Weights of a small GPT-style language model, trained from scratch on English Wikipedia.
Size: 14 layers, width 160, 5 heads of 32, MLP 640 GELU, vocabulary 32000, 25.4M parameters.
Architecture: local attention windows, exclusive self-attention, value embeddings, hashed n-gram embeddings.
Training: 483M tokens, 15268 steps.
Each number is 128 + 32 x the weight over its row's rms, rounded and kept within 0 to 255. Layers, rows and columns count from 0. Numbers have three digits each. The size before them is the row's rms in percent of the matrix's.

# layer 3 attention output, 160x160, rms 0.268, rows 0-159, columns 0-79
082:151130094134113107129129090123184081185096090126173149094142123126120154108154110085184121168122108129172112078139084104099134079129137172114129138098161147139124148120132181095091151119196104082085123118163100090158119082185120162170115098
095:120118116133118132147141163169096126098139129142136121103053094133142120114149167097109120112117169105181183110150135109108176162118109073096134078185109121097178127131099087166146091134131138164136153106163114162091108157108105207148112104
087:125079070133065105127101154089069133120145114113125165105122098180124100158114127187167090059117102070115134149098175105122101166175146186146133132149125152132114107134116130095133151134176150169178111088126095152147082099153131165117115146
088:123133074103127143130141137167143099111118090090113130113114114151092126198163120142124121115143131108138137131158135092166132145164144175168049168044123131144134099135121162123086130101068125108110116094170138100118155095164140111142089132
089:099121113165192104110114125135136184090133145182098086101130139128124126077099181093133150134085095158107099113135120130166099093049087100150164157163111087153112152145079157150167096157089117124114084126103134167154126122084122068141139077
085:135108112141132167124134109093118122155162140116160110151143157110160122092108070131068161085166097116080125167132156113128121103186114095138142149120095172134047122143122151102147160188089145060143089083101169129139092081115168137150088147
085:163124088094088144118155144093134140151093142125132100142117113141225150115183080182129125079109123091070115176119185175119132150163126112176118109073143141078151072101139103173140114150095114137089107095081101120170114123116154123160092173
089:129139184154115153185128041109128129151103127157180109136151120144134081142163107154117184137130110123154075112095150152087143111140115121122168098172136134122158115167175094062066151075172169183150177111142092159177166109146083157165134153
088:126119069145091117139107147114165155132113113123145161072116149098095162092106124132126128124142130108172156109126081070111131093136122124039132132107176204145116125139110135088127126151119085136187185160131110136093153152122215124101060123
087:127143120169137128114168149128112163085157113164116132107131119143113121113166151102094138115137141166141163092190091086150135118065122132132121088174089140148143094124087099131118092089084136134147099159098171153105065162094085082057131142
087:143117151130167139171123092126134170142141167170162116118132125143135120107167119158117159135134155146175157077104052151132086088102158124150108140137099109099154116138092172122183175102189077107139126168095137109135085130108133088115081160
087:160125114157103162164137097079128126140149140119137098157143137092152126146127136123141138172098112173174152129127110096151167155163125126095112177171125125039185121135096131110143128109137172149034131143118128090136146155137066154096137173
096:113168162126152105087064084098123127191149114062162213139155162117118132218082098115123131140125065110079098137115139057136110100118161154157100160111105136133124133149082213063141150136130103081115105082143095141146124132148105147186171066
097:150149164118145107091133132090185129150168186096113144144171148080137113121115123112116075165062088137110114173110138116157145104176107121131110174113098112104090156150101143057110173123123209167136081095108101114139063107155129134139160115
091:110183142115174184128161149119125120118127102119156137140115159135080107136165174099177107166143132137123099153138099147104142091149138116146110107115115152133078141157119134103134154138109108095122107135141126107118174128153166124163085135
098:147122136094079166075133170142117094119171144133097088124107096127156070122139149102158056111093152086079116193155174167160110133152176109151118091064073118121132097087126133116144125137120166159105141130158119118113123095126187176105175077
091:109118100156101144110155142162133153121111135099109163088120119055126122170191120105110138116132117114142139133110122109140190111126129133176111122146110115081141074124154114141145091169127195143151150113117101142137111147097135188190135133
107:094137112113128191175162114160171113121126108119125146139112171149107138143135106134107145140184143146143134117108138077116139138148114110147130107160126083143168110165089119098117150112144070121178095110133136162116115121114166060133129135
091:105092147145123085112107132170140089126108073099101135128119110132113191084070079106129122157140090124142153166126155044169126161173080147130121122129132136131113148114127165122163109174142173113152129103134142135125129143174104130140078195
096:113149140141181109120126138111116195108138124107131148148132150119135155150139166125127138160114111145126122093169118062100141121089124126095087208179127132145108135133082133106134155085121107123071107109082132034134136137121162177051090133
093:126121153138123172124127066151170078178091084074151082122165139082127086099157135085175182099186150134132132121134115111119084111135140149126086102114159107145126107164090166124107126085135107174140154215097145159147069111121161122108128137
152:155143136089129124167178161172107178101095174155087098156091103116169173068100089179125105132102122111112159098146129148115107160085136098106123153123135087078199105075100115173153054144113145112093145133129062124128143128102161151124120114
092:125158083133149124130168152127147179107115200117068114149145142137140180142102162164146116108063116185144148108150126122195128162116062140129142174183158083122118151214058181138122152058151151158119165160128149169113138187135081179147087118
097:112113102119165167118178127109148114142144143131138123153134141125107161081145104082123130168114147137121151165108164153157158157176143117123146079092157101104171092124153095168135104191082148125192111137117162136131084086124102094156104123
092:109159125150139094104118145094159187117101191155106125117122161106123149107126138091077141130086153120121138126112121193156097123128127087127145119133115113119122127139124147160194142162129109105102079103125153098163090195138122074066158160
093:104118129111093171090152157145157158104130120103061113164136124116180160112129090151179116114124123119138145119151109142184120132104126107132099116159161126116162145128123162108114172115142133145072151103127120105095088144078123155110086136
099:109122166151164163166121108128111114106178104122142117121130154182091189122071096114152150151160142099175139107150133057178148181149091127145101099158179079178153209202119122123106134138137205126102113144144170108096072140126154121107137159
094:123094067199119065051111107072122152136195115138168124121134114200145179145146186107112176120081109103192121141073094119153120094145129134098126145120149087111152166168133198051112176157188096114151096109122154165116117090120163113107085160
139:094148158140187136159142158160145151106142140107108155142115172090134172092108125104067115189138088129104110089119114125091108137098133128142177126139175100122198123099113163145109083133122132156106144127114097110122126156109152157106135122
099:108129133135133092090130109123169117143176142148120141124132157130150196107040095083102124162115076134145128155099139061160096126163083135102163152109143167100199139119121195121130134166126128059196103173161122151075167138147157146134216107
093:108163102121110114099116122162116119124114128143124141115122121159088102183125173129137136092142116188105108128098114106097099129128128192203115181101136132177089138163152139119130131125096140172221179213142225163135130097092119103087179126
091:129178167119146149121160154137178161134130117099119183132129154108098184129128122090123094180140141104120113096149152161101175168108140143104152115181135132127115070135186044194141094120148086152066128043095069071123166149134139154109080101
085:157139122091125155168161124117106146154118159112141095173098115099145117118129081156137123132090109081119108098139121173134142101075103104126162118172092084139129121121116106139129130120163148178140128080122104088126081204121178184129110120
094:110077157113112136172151126153147106140134093130142151141120127118132128130148143122130118117164144220105077122119112158101164104104088126086100192114140098131146150113118143125109123129117086151167145099154157132079186061167180076201103134
095:185208143140136116166148136135110174102122161182128126110142106066153057119207130155142137090124151096117132092136095124102163087068162080079134097110129113087147135125061133150168140098133088121111116133128089069128147200133145161128230112
083:123157084122133137121121152077122149107133167169091122177145167089147123105115117149153096138089092117119095160084122134164123097095132099125169134148138082110135106133165143137129136182149068076140132183149132166085187069097154147105151137
101:111147094132135137166094126198128084100116089144108127118155135175128143054149056221166118104153075145071138114116114125100140148127057102177141154155130150104129162137103136104139159121143140153151108132077068150118104164125190165123086179
092:068065119167104100068133118084120139107131126167130094123129142186098131127127174114106180082108116123128092133121129172180125070136134094112163104138097102146091128116155093087101112156136225120143158182064169079152127060094158098044133117
091:087140122101127136099191194189135137093138110078078155155113083163069128154163153154129084156114084135099198107185136109162091173088150157127172132158158163137129120101104130132144108106116122114179081101129155140099136148125176136211132138
099:162132131119065116079163138105176112124111121128111139091120134127103146202104152141060089127096069172153120167124152111210155121172087143104151153106097147082100141108113160142181138126131158184113087159147156125095134148130131136059197101
090:130170098106104083112125136091144168140132142140136138133110115189123165152121136128160114140094103163116079155097136101102165104176132133132141165132111137113150128112182104058056179132105131139126095070135090115150131209072169152128123090
098:132161155174155098128059085099125117130138122140159120144165182071137105094128116109128161145148108116122100133117115090149093133105133096092120147146165133155107088151151101148085154156062067187118111079099095112192081106131174090075105135
090:107123144061154196163177200172096105106060108074085103195088123164089115143154091146169098141139115094052119148132201097067051197105104165126119166132169179175125133103127126151121121119070086116139132155104152134156106144118117116123132185
093:150123053157129123140164120121099142134167144121144144152146107156128138106152122121125161116136102114068110136160138087169164096104156088138141099117073171154098133098125109119137150148102150141124099125143110075153143153177097062110146119
092:149129145136244145120105117123125101147140112075181116114107150189145198117092113105121151187132129118156130164143138099154054131106109083091105118138113142139063138192116126114152138169095078036116079131134075181127112119119154139178164076
171:127118098159061109092113122097165078146181089127156153095129119138067098192126167112102093141112067141124118180066175059132137123189075130134204168155130171136129152138118150082161155167125124110165077119091104154136118152127134135112140123
094:157105145120041110139133141137141142134136126122120078126088096055173108138081126150074147102121145145132129147134120181101145131177112142129170080107168142064163128082140154148133087116131134093085118140119045166120117188128163186168120122
100:104090100138103168100160120124163120153123079040154137160140156120125149118190096097136161120173086060134131103101123096114169137087193154154119136117188062149166089126158124126095126132139138127168191150197148109173104106210135123153169171
099:174130121075125117135129125117118090186158161148172082158107065149171089128174078112131099134087139084151135173076153143166192130180134058103162067141139090057213150136141135090103142150144147100120100103148083106224090115161134164143120157
087:157144143135109119111124114108176115160151155157129105104182148104175146065122143093091114134100149149148122142163116150153143117168131168117071153102081164128110132113123117114111120084114137097114117152061168117115224180080130099163092085
175:127169127098123114161172162133077126123083137113146146179069077145063078212140200087152105140098123074067096151086190168107107153141078131104157115133149172139150152078083140143159111142158108131151098104085050109163180211121140138136099120
089:102162136117090111151154141111103140132066188130111176146113148080099135102066195087176086146093105162077100156111133137111095114134084101099172161107095184097146132098123146092153131133106093168159137112145113108106153161138166141098139156
097:110163134147179097134121138115092167126147141140134109113087123140115147169100183131134147155115120099109140128163144135163111135111172130131115077158115125136106077131103120141137154077120111207162188179136085109106114149111192143082146153
093:145083141123128153094107148126099138109099107139120109081102117125172101122189111149125132060149138140122153078139069155139170099096137110115105134096169111135128165107116140147115137128143144113153083104146111153127079126162115097175199101
098:073123076179106132083126142147094138099143066088126149150093120118085086123141118091129150136134107080123091123076127142090154097112147128136101133081173115156149101086188117099039127154120128124115126098133131106106070129152129144112091166
091:149116175090126118149094112107147105184135164065145171157135138085119152199074123132143112151132178148124114110122131205145147147135149131152124129099067167115112122121160108176164153080108115145099149070145149094133098107162103116203081162
093:106078114105157127216137153201128115120096126080123140141090116088111142145136174149143118139150154159138156103155141090098103177148104188160096154155110129159103150165111137133133150061128133099131111147101132168090135148128076083146108106
090:139089151167112134134114089107103117135143097168159101121134115143128111110136125107110179091153166129171168103146094082110104102115110107079125061139123154124149134114068138134174101114166073195154111165144232104120127161156209103122122213
092:129087149123142146104136129111134128159183111122145135108118124122166146125090092113098135157115104105153159098129101115132155116143127122137118091124133100130158139101108136116138090166145191193097148138165237077120125094098153155126145117
095:163154122125067093124139132129141160151147165157130125115145096118178135112157132151102095111095078179178153132104109024150128123131091166135136163147134147104138137151074216154158145104144084138107071081113101087128163132123141200122128086
095:086111115155110135148117140125132125103136105122151109117076149150075166146111149101091168116146212125166142113155146183196127170156130116103086072128140065193154160137125102131056106069141239105092127156172181089123103124178090076126159138
096:126168140147176139130097108156112129129142120090125122145142140165118134152117132147178163143137088049108157146109138057131114160080164172165075181135117066148149083141082121118111120143111127102098106131085080120105140134089185151065136172
094:116125169143155128137129098094124112146129149151139119106160145111137090087132163053114115146096085166170083143089118140110118116139110149109146131193154165119153134150168145071097223088206129143112149093151126104117082166165148180137063204
097:123124089146185146147143145128104163116123144111133194143161163083088087111161087159114136123164088124108117095119142164158151115101144138080114164182113178125133114079148082082111166120136161137081175122170095121118153168144127162147119081
094:115159094105122121150139213149073199105121152090112162169055087124141137186148096123162088092087140128111138136173123158116101106126132073135100062118167155122092160121102141128104152116130140093129130103159181124174121121127119072109090152
094:114107095135105136127131130149137118116163117145115128150114125137121175135116117113126140153124123131111170142124142101181107181128088138130129161143099149132139139124134095181161100196090098107102141122125206094060133120098144198077095145
098:122134155136110131149120104107137150135151148158136091151102157075152132096083113096152120147104157238132140135153091143159092115136106108129132164152069177089086135141090157123171140100081099175131196166160209077142107101114112160111211158
089:155142150148116101170068083104138082143173131210177077114154123069149082116162077131092142118132137149132127143154131184154101177193113143139137106102171146120133197131150130127138126127152140124164148137154166136117070055124104174103161135
087:187095100115150096127120093087153027146159153210132059140200113173163086113162151132118119148086156143122135201141156122118152158141092088132130070140112099090129125155109088135104088150141129106124096139121144155075166156105093093108100114
090:133173117162115103086148127114150186139097156139110174141133157084143163110155135084137146164106140170102090117142107132064152120095118185101078138132107164158119184066144101095112107141155100135132102142105174131149158051122115109168137122
100:138068126191084107107095070105150123136146080140150125091166147194126178132116105165119176099133093168163083083106105080102214123103090152095150173169162096143128178192147122085080133118154150080119087106113118134132104179112139127112109190
191:130152114095151169123143158151185142110132142137095108101122174147153194063087077128131114125163191169157177063187078171156146168097185070092114088152116091090181091120136087175165093093115121113081168123165153134109115099124102142137150128
097:102138159131106120131112105142132143138142124170129107180127119125156169077101043164117136165107158176138114132141123145083112124143188085065123095150168122102167153075156097124147124108130140162081145114126176144111113085124141169147143210
115:100124193127132107143117131147189113124168099137112093112131149105143163087059142111150097180121084150164100178071101126092101089177147151139204139074143161106121150104185136102167109171134135086157121178130177174104105061094117110118184116
092:148122107155129137157121121135138120109143120148127105111136161142140173121111102171083143127146139161115127118175150103114146165137156139082142150175154120139128125165088085135112151077073138142094046131049100159101104107119092073130179133
091:128121099114065128112129113161110121132114116125145118145130082140144079155181110141086147062144149157120192118122078085159072111121134123143112141099126109107134086155043190144161127095109083100135150171193142136154118104183109112166202141
088:148064144149121125134095091131160071139180066124191150093140112123103078172173103113080150136201190124124102144130129144117087102139131107130147105101097178147096097178131143108106170071104074093175146114183120135216088156177111086135121185
095:115132147120062138155131113142127102154139142094148133193111101101094100188152156073104128141104128152083120093186129116123183162108135161186138103174071179127124095139109126193172145072148063043130153126152190117138080106125044043101099146
094:117129103145100181148100134134118130133128105071129165134135161140063122179140109180155169074189096112060120086196133080123164114059090157149111113177081142213088150078109077146116094144092175137154118155109133110150081133137140080123130140
172:103090155168128087116121080102088142157143121092158153184154102095130105180135160108113167142105103126128071156102118152118111075140098177167136143089137126172043166173153155099066173124143154165167113130120164126133110157123129114103133151
091:102157138167108130123137147152071138095145133141101094144114119119120112080095183079121113143089178147148150114153147084128068173104131157132067161143095152135108087148091119174161087093073083079151120154118110164182100098130107103141104124
094:112118101155066154121113142083127095122121155126124101140150196068094102112152148078086152060137072193103125148102162083156133138143083119169182149190119138131132108141158147114132149139080139162144176105174186099137117096162098132104162106
095:164160183101139140154150102111139157180154143134173118160099100128174176148108110125140160169123181172148096169126149156152159136197146123119150107119101108077128112127171124115116121093104175148099150078136153087109119068174150131181147103
093:122111106156107177122137132110131118092151105147122088118117164124135158139126089161118166099144101061141153105141132129171161147085172139170139098145204079148166120116150134145108120119170152213146148181156190114033240157175179139143112098
095:132182085100120146118141169160094168095108167141090120152105107111099086120142124147118133093101107148094145153151134167176128107116136085145125181103125072088146107111076182160160127141114091113126138123139114085077144192133177137088103133
102:136119132120126134118150158153144166127119148128096168123138126075141139139122120161119111147102127091116148173098161119176167130113148063087133127158105122077158065116144097146155159179110072146177082134087123190114167158079146113102088118
093:143114063129122154118128127085169106128100092104127145115134164183092157125145100088162155104179184094126109105127116145109212101152182098108113044068117140127110086159174088110069139088118152122124116102106140155092128187127080132126078137
095:107131164081107129189137120156076139125114174134105133166114088136186103153096147207184092099112112122119175092173098125174118128114102082107131104169137120099127127153064150144140139105138090078142127141150056175129106163145072173141161105
097:125119157146162130182112101124141134148099114102161115132136138134132211154096124068171183142173160126146145098152098081091062116072122150099102172091145133176067159153082103144138134156125048116105116149089157134109170164099126149090115171
089:108174166153161163111145142139179131076136113165077118127156177137109131109120115095112132156128127103151123153112141154133160126078119094119093077197121123107148123065182053145111100161167124118125126118143152125122081116131153066142107150
095:114140077179092147136113135109140127082125142165092121090133189120144135123110181096154137068146110079126146123140149070196146154136103115115110057147174106162176176092090125127146120169111111112090134119151069092101116097108149048080194065
089:134139130117130152140139132120144175153155199115089125156156164084197190073083127122134108140092178142089148111194146113138134181117092116121081175121102105141123176170095121165170105155104109146134122170111178145179074203097106177069096188
121:134151157129113124139114154094171123116152127170129113116112159151096133128079151094087094149138121157124123155099153144136103133124139119087161136148134163135112142100176117143169102159096144148188158175063113173127121115172117192202140176
098:099086117202173094065065113100114110078121068148119089096149186137086118109122113110078202085174115154096075155120149144078124118137134103149183137154120113133107111134137093121117103126094170225149107116113111154126098130124112097066151177
091:114105154138137187104116125136162086120161109077109160099125171065136138147096077115129112162164115129111131126105138130152192144162160143160130145120132126106193112066142127128128100123121195181041106104126148089158145089110117167116108127
094:142163096130140135138146126067113144120106139156139150185137139144093112105166119092148120160104116121103131128162145144127109145135126105145155138110172117114143096122119086137099122132132126152051111049086050109122128147124183156177080075
092:127158119135121158141149114156088076128151115173131091115097105141152142122103085110106112140098111166124150151163146117111111161157136194149133151095128142124127135117148123136139101152105126074122167175195189141105102084104134206163066174
099:113156091144125092083081100157136177151166160117136149124142120140112121142129132161140152130096117040143124116099101098161111092103095114125091115097130092134150170159061203106145144173176097145074159115161166096121104026104179173168113112
097:126097166149104171161090104190164093137165092100157122079107133105128152105130095157095168129187082110128166085155118115114067167066113188147114214123204082189104143169109140175118093163125110172101120124149159135146131071145135175117126123
094:123102067154148129105152117155145088125141098105113159081142119099131154139166149139137134133121069111097148133159158121111123140121155187171136193092143107149095105158137130087074138110109185118160114154138086132128133122146091107096133112
104:099135140163097133120145134161135121105117085137118127080104140041120122133116138063090114137136099169116070199106152076097128113185147158157154140147076190131058116184166140102166165145080110110157146144119183123120161126119090085100125177
099:135097096113165174163173146164105122140124120080135141134090103122146136138176079167117148118156062078113162134102130094102121146136129168154111137110234145151158123103142142126102133172148146128110099083112126152069135125149098091152072117
090:132142070110086108113138121134094138121116146141126132121140105195126113118147145164119147066145123158129109138160101154139064090110099162180145049108091150217055211080145124160139055166145211117115126191105144114171092171149150139127119148
094:139197098095123091102144149137120190137122157148120122182113090142166125164155095136125115145069153127153134124141112110103158109126130091057173124125091133084120155083107103147184055141133131165132073130105100089170129128118160175098136136
094:154126184098180116117102119128128148159176162136170117116123125133148109157124079112063132112139150140117168136151139096195099138124115116080089141134110126126163134135065150096117135094098101129083187113135148075157118224100070201075136159
095:136110081135122104148140116112112095148147124142174116123123109125134101101160126094126142116134143106116129106104150187200181139178103098148138158089115145070129093138119104153142157102121143149099097086111047120124082135109106103062132061
095:091121082127143135144133135127142147107126135099122159144131149172071155124116145144177118132145117093150118156081132150155146111180156145156151168088142079130078087180158144118122157148108131103080125073088129121097138198108141150083047147
093:106087140128058142122107138128163136101152070189108094094125116183141130112103089132113139088168149084116132160138151174133081151206127107088164113047156140109157108112108151116169113165132115142158057117142126162101065159135120144141144170
195:129134113116108115133152148126160158140136105104144165131084127124098156197126141139113112152122106096077101183096195091041108180169110191156152161122156182141139134097108130140179107141144079141169132137094117115106163168133155088099070189
100:139160125110117172126125119075127143159141171143150149118132144191155152141129105111159101124124134110118159127161137113106139129164133143187070034119103157115135133070104130164170090139144126046102116129137121121160128100131175150116165042
127:106138153101128173158152145151165127117055141133104099142107159142146157065127131086170129130140148089122140142100170146077145199129188141141159082186141147090217056091182084185171125125164094107105115091131128120151109101147137064121107139
091:157140094090114114111148142124095141137144146172154096146119059170175079116245109114142121085088159120112137146136140117153134109149121076127094147130087112113107148173070138095155157085092154184134120117122093120148170108095203107211067137
094:107139124144081100138104120098150138142098101145142129097125155138127138129078145073167141102152124106123161137127142099143092172160132161196113145108120116114124056145079157162165126073125130204128071122041110134130140130100144070132112102
092:152126128129148090150133113080119124170127170144133158114143103121153178064111128117187087183078129095191098111063088111113137081137143148072108134131111128111143142180100191052162218100245073089146122150123120171161109121128112099100131107
095:147130084099102111158148197144110117097121142127091155093099101100126145145124121180139067115089089187173164163084128113084101162190132207144153225092152164099099190158149189108134157108152169150146116088096129144140100135109090138176129118
092:100090147130145153137132110100148119141136129148136074101128124153152142115128132131131134134098093145145145151117128094194086137137066122191115133174154134136142166175110180104128171143168149118097129122152153050192125105136186120152169170
090:082170154130126128151120142129158178100097147122066145122136178099123153099068103133206115134099059083132133100110152101121098179086108181161169160197120130172194104124118142122144124138187102096159152108111171079103127174100132170079139070
094:129172113117095161135179149147137140078117147170069108122136143121118079122140147149102114107132126074109145145146164066134188132121147090112113057138082133109141100113155086152165080216097102201069205073171200082094103163171073195113121141
093:122144132141119063113096095110134133154135128181152172122138110150117168153091160096107119172091175118120092111104134186115176111130121062104141085103117114132117145095176087180152077230099147163163174147081160139106138162100128137120099096
098:114178116123144136153124143112146118129134171153091099128122181101129158124045139117087117173095135188103129140155136158126118171137104136186171119109155126150128182111146148201122074147057154161149132143135150140133139160096118105057181181
088:114146102103155075130144127123118158159088165092130168180152120153115160105152136108121141145116114122140138113078091162109134086132112146100137143085152140130144143105118153086100139118152140087151088160105157126183103156064198124114142116
091:148074114101153148105174159150156117119154121149102149109138102170130160129153138174117078152126181132135164145133129174095155142156094105120146080107104124108141152141150101125165123126154150076120141148100127132109105128107101180098140134
088:111104057119075136169147170119084099108117148121112152114103105140087072176148147101147084091096085135191137148050116046168182087157093092135137131135129105123158183136144147089107165165162158135153204150173173115094144163084105171062083138
088:121189154121128132157158153057110210119076160143107173154107188050152152111052123110155083133117132131147142157136149104108127144197116121146148114125097141077135136140106118135147079146083152138162105104132159133112123096162084118173174055
103:146131150114126136152138122170134106123128143131110143135140131080118131114067105154126110140143096105069101173122159107120099138156165153161151144094087177111106113129136109102139158119118153191182136150132114132104183181135195120102135228
093:121125143140116139120120123071118125107117130155120106129108126132146107126120155180128111139098142062153144183124175131190089182156107080135184116161093115118120128198086089132162131156096146137133091069116113078099149089133159090092000110
096:102130059149113107113117131124106114131106143100107106155134145122133144078088121120150119150083112135150178159138151075141094183136096170198024187101099103117136177113101134152103103140093176155178170112134150126137164153097109149140104089
094:146100180116146115117160103138103088137106116154107077160142082138195087100131101102117138138103125142147122118133109132065114124152111129121111116134136146100125142131145132134131171154191090173145092061147098118152142120137104100118082126
091:121108193079091135127138150138133076135149105111105094137144100169116101121110107146147078121121100161111111152067121165015079093121148156142178118121071187134122145086182130105142122180178079157161126116116127178078107141115131107079126090
097:096092134103146212145192141124089106115118134091113129176089138139108151161088181093177132134151189101121160147198147195170142168135133084156111017161073088109185057142122075161107082136121142105087119127151128155123090077144110084135110152
108:138155123100104164132185174118147128120152165167099088148108138128151146100107112088121082146086110147137117171060134159116155108163156124117196128125149160107133102090218103137145115175128117109155145130139141103103133122146057064144186112
097:106157104120116150142162165105096122133113141103110199169123164073102103175142107078103082134107169096070089130120161176147156135120155116104096151074080128110180131053117132122184112118119108153145117083182159103131088155183101115165170171
098:085146119169096116107093110112125136105164088123138177061113156125142141129084148143137122107155084086144119122124096083140085103101128124155067137096219121193079176195140135110069174171110131144152128118140160115095140150164086143163162060
090:140123099121140104140133091126155109181156149134169150113137112127120151112123151104131121177113056152158098164129154057149175122089135161083166109174147132130115106080188074121095108148124171125160112093121137113163125104131131159133158162
091:149103126122156098149099143131072119129139166154151116104106109166157100117153159143097105095107189117103138154111136115083087124156108094107125097100091164113130133083101095142163105161111042162121104085136155069171191053112186149163122098
096:138132134135131116126085125101147113128112116110143064152129133170145101081162112075134141118127108157129134118130086115135089087062090084123113137152138117167081153137110161139089155128132120149135104088078062153083110235125120090124091113
093:151130087126132125163136153139120122097134152139105104122123148088152127146134114142122107144097134124138119132148157102143182127147089136147176137159067117098098091168118088159121082145101145208135152129160164130091148164142104088113092109
090:128103166103124116119134102217137149177117094088148169125113055126154162099105132125140116169113132132164146156095109132117096107169149208105042224028139109082144144105098189083125103115139135139093152104143061115170103119136142180166073130
093:119166160143122125125096123167107155116104124119113127130130137071113085117135107121160132129120080112131138125117141119194166122100103095174111143177112150070195128118094149117098173102166130131165078131101142199158125140103111194085109094
101:098094125118152095102137127146145152143146137121126109173127138083152157078118099129124140158101134141121118164108160108122088146163101135085154209097103134114129150145095158093180156123133102106126120125180130150092096084162119084193189088
091:092142048136088154161151196104114175082103117154092186114093173123083153170151129145133092095159189145134145111140127185135149133142126096140142091138140136148106085136147093139086103110102128095114128140153135173173138080157112080186127185
091:140136143104130136121107131173152084130147149115119095123146109159113110149134144145164104109141126100130127138125146107181077157149108149134082106146183163181111144146120152129133196099147097107087127110116118132145166100146098135112148075
098:099149107146172098120139134121119209124150121127156185114078132103123165120114131108142139153127144050161112154103133122110150098151153119099147121089081121101089071163128089117137088134124141116112119169112132150135080183160139146075155178
089:116130131128128113132106104144141134151160111116130183101120128127165167125098085117151118158138118133148127109141087090072153095118175149136130108094159130109149102129115199096134163112177084140102071123110119107117146089145129082114128097
091:150129139158157120126124123109092109132167153153132124137148117101140091122142181090117127145131148089147108182147154067084116130184109142109100108123099170127115121115105085079111124140116118076117114175130209153130184107159104141179138156
097:105151109115103161153127175178134162086126133122076160121109127157116162109143103183150124108144137046103128141140157169190153140136124084156095126075174068116140094111170141209145094229124110085101114109126073094112124084151156153116128106
095:162094118151192111101134091097138096156122096119172076134127125105174123113177083082121163167126143178160092157152112146147184105168073105139128120130156130099070132173127112113079154096074150083101150135107046094151148113116111095160079135
090:143116131135092139119129150117157114112112143185104085103136147115140105073147127114072139105120137197119134109181099144141151093136127114110182043133137234115090134118130141158168108086109161137110128165099116149108156119090138165163179110
084:124187140110132103113113165138133169136154143103116107160109114109105154134117091102151118174085095121113109151102131089125118090116129108131125147130062163101131136113121122114129134159126170178052117066107079052135096155124102114015100149
097:146141144102140150154158159089125177110109136084122194167133148089125103176151070143115090147127091126101121114110129133069129142139130147153149131095166172121103172112139149152153148127132149054162148078179054162108098173149078085147094115
097:140142209134119153107095114080107121125159102143137094141119123114156065152141130095144147122144074157115110206118151104121125087182082124176187091060060177046112114095098178149174073156109132158089115094090104085152106164128126104114074107
088:078084134163161156137136126137124164053127124179080113089119167121123139095092125152111156103168129105133139106100111115181208096101141079127103113177097123093186070106155116124108148133150132160136116115107155108140186192097177177133140126
092:146149099109131127155154130117118115153105153096130155151144144137090152119089136086129139142128096177112100150136136117083104127152071174122122167092120154140119218114111158082095102164108139076144115156139122180149164137085123128103147124
112:100135083112070158183126123101122106147080141107152184145126147149053089194148152110189108108149155119137123136104156175133133160191127128134104100113198132156102153128176107150137152173116102096086076083113124095127125119146113139088141113
135:116054094153074107072130125106086079124139141138113117104136099189139113110108187149145095094086159169206143121089105159181165128125133090103131141164113074104134100181190077126106130144124141148120168097179134124109142081145120119087136116
095:138090162133097152099116144143160096114140112145107097074131142088151115093151101112105118123150123134159142102071099201136135120105188146147128180103147094119115094124203139195125109143114149083101147118068164103054095047121092132140092141
084:127089133163091132118102094080148089136127085134163170080152165111088096128142133116105151100189194112151134091166120123071169150142154126112158094119129173145123122162155079131161156086151100105130147123156059103075138169158155115066168120
183:099082143174147094112140093121147161154159110083151175153154133101130179174107156133096157178113063133119068177067152095078119105159079194176162179117152161156075186141157150088091164154151160139180130155117178134118114146124136084110125159
095:117123157139099103091108132119115136104151112186137082108101102160141100133137154104070137104104127137127128150167138105203134124093155090099095108160152058140072103144123124180133113124096156132152113149120137140166083082157123103167160089
097:156207163105128131119113142163136175112089160165117110119105112120184076072155127120148123096138190118148149112152113108151067133099108104111094108085187115164135110129121160155136085168117112123086081089121169177095080005143071052138044131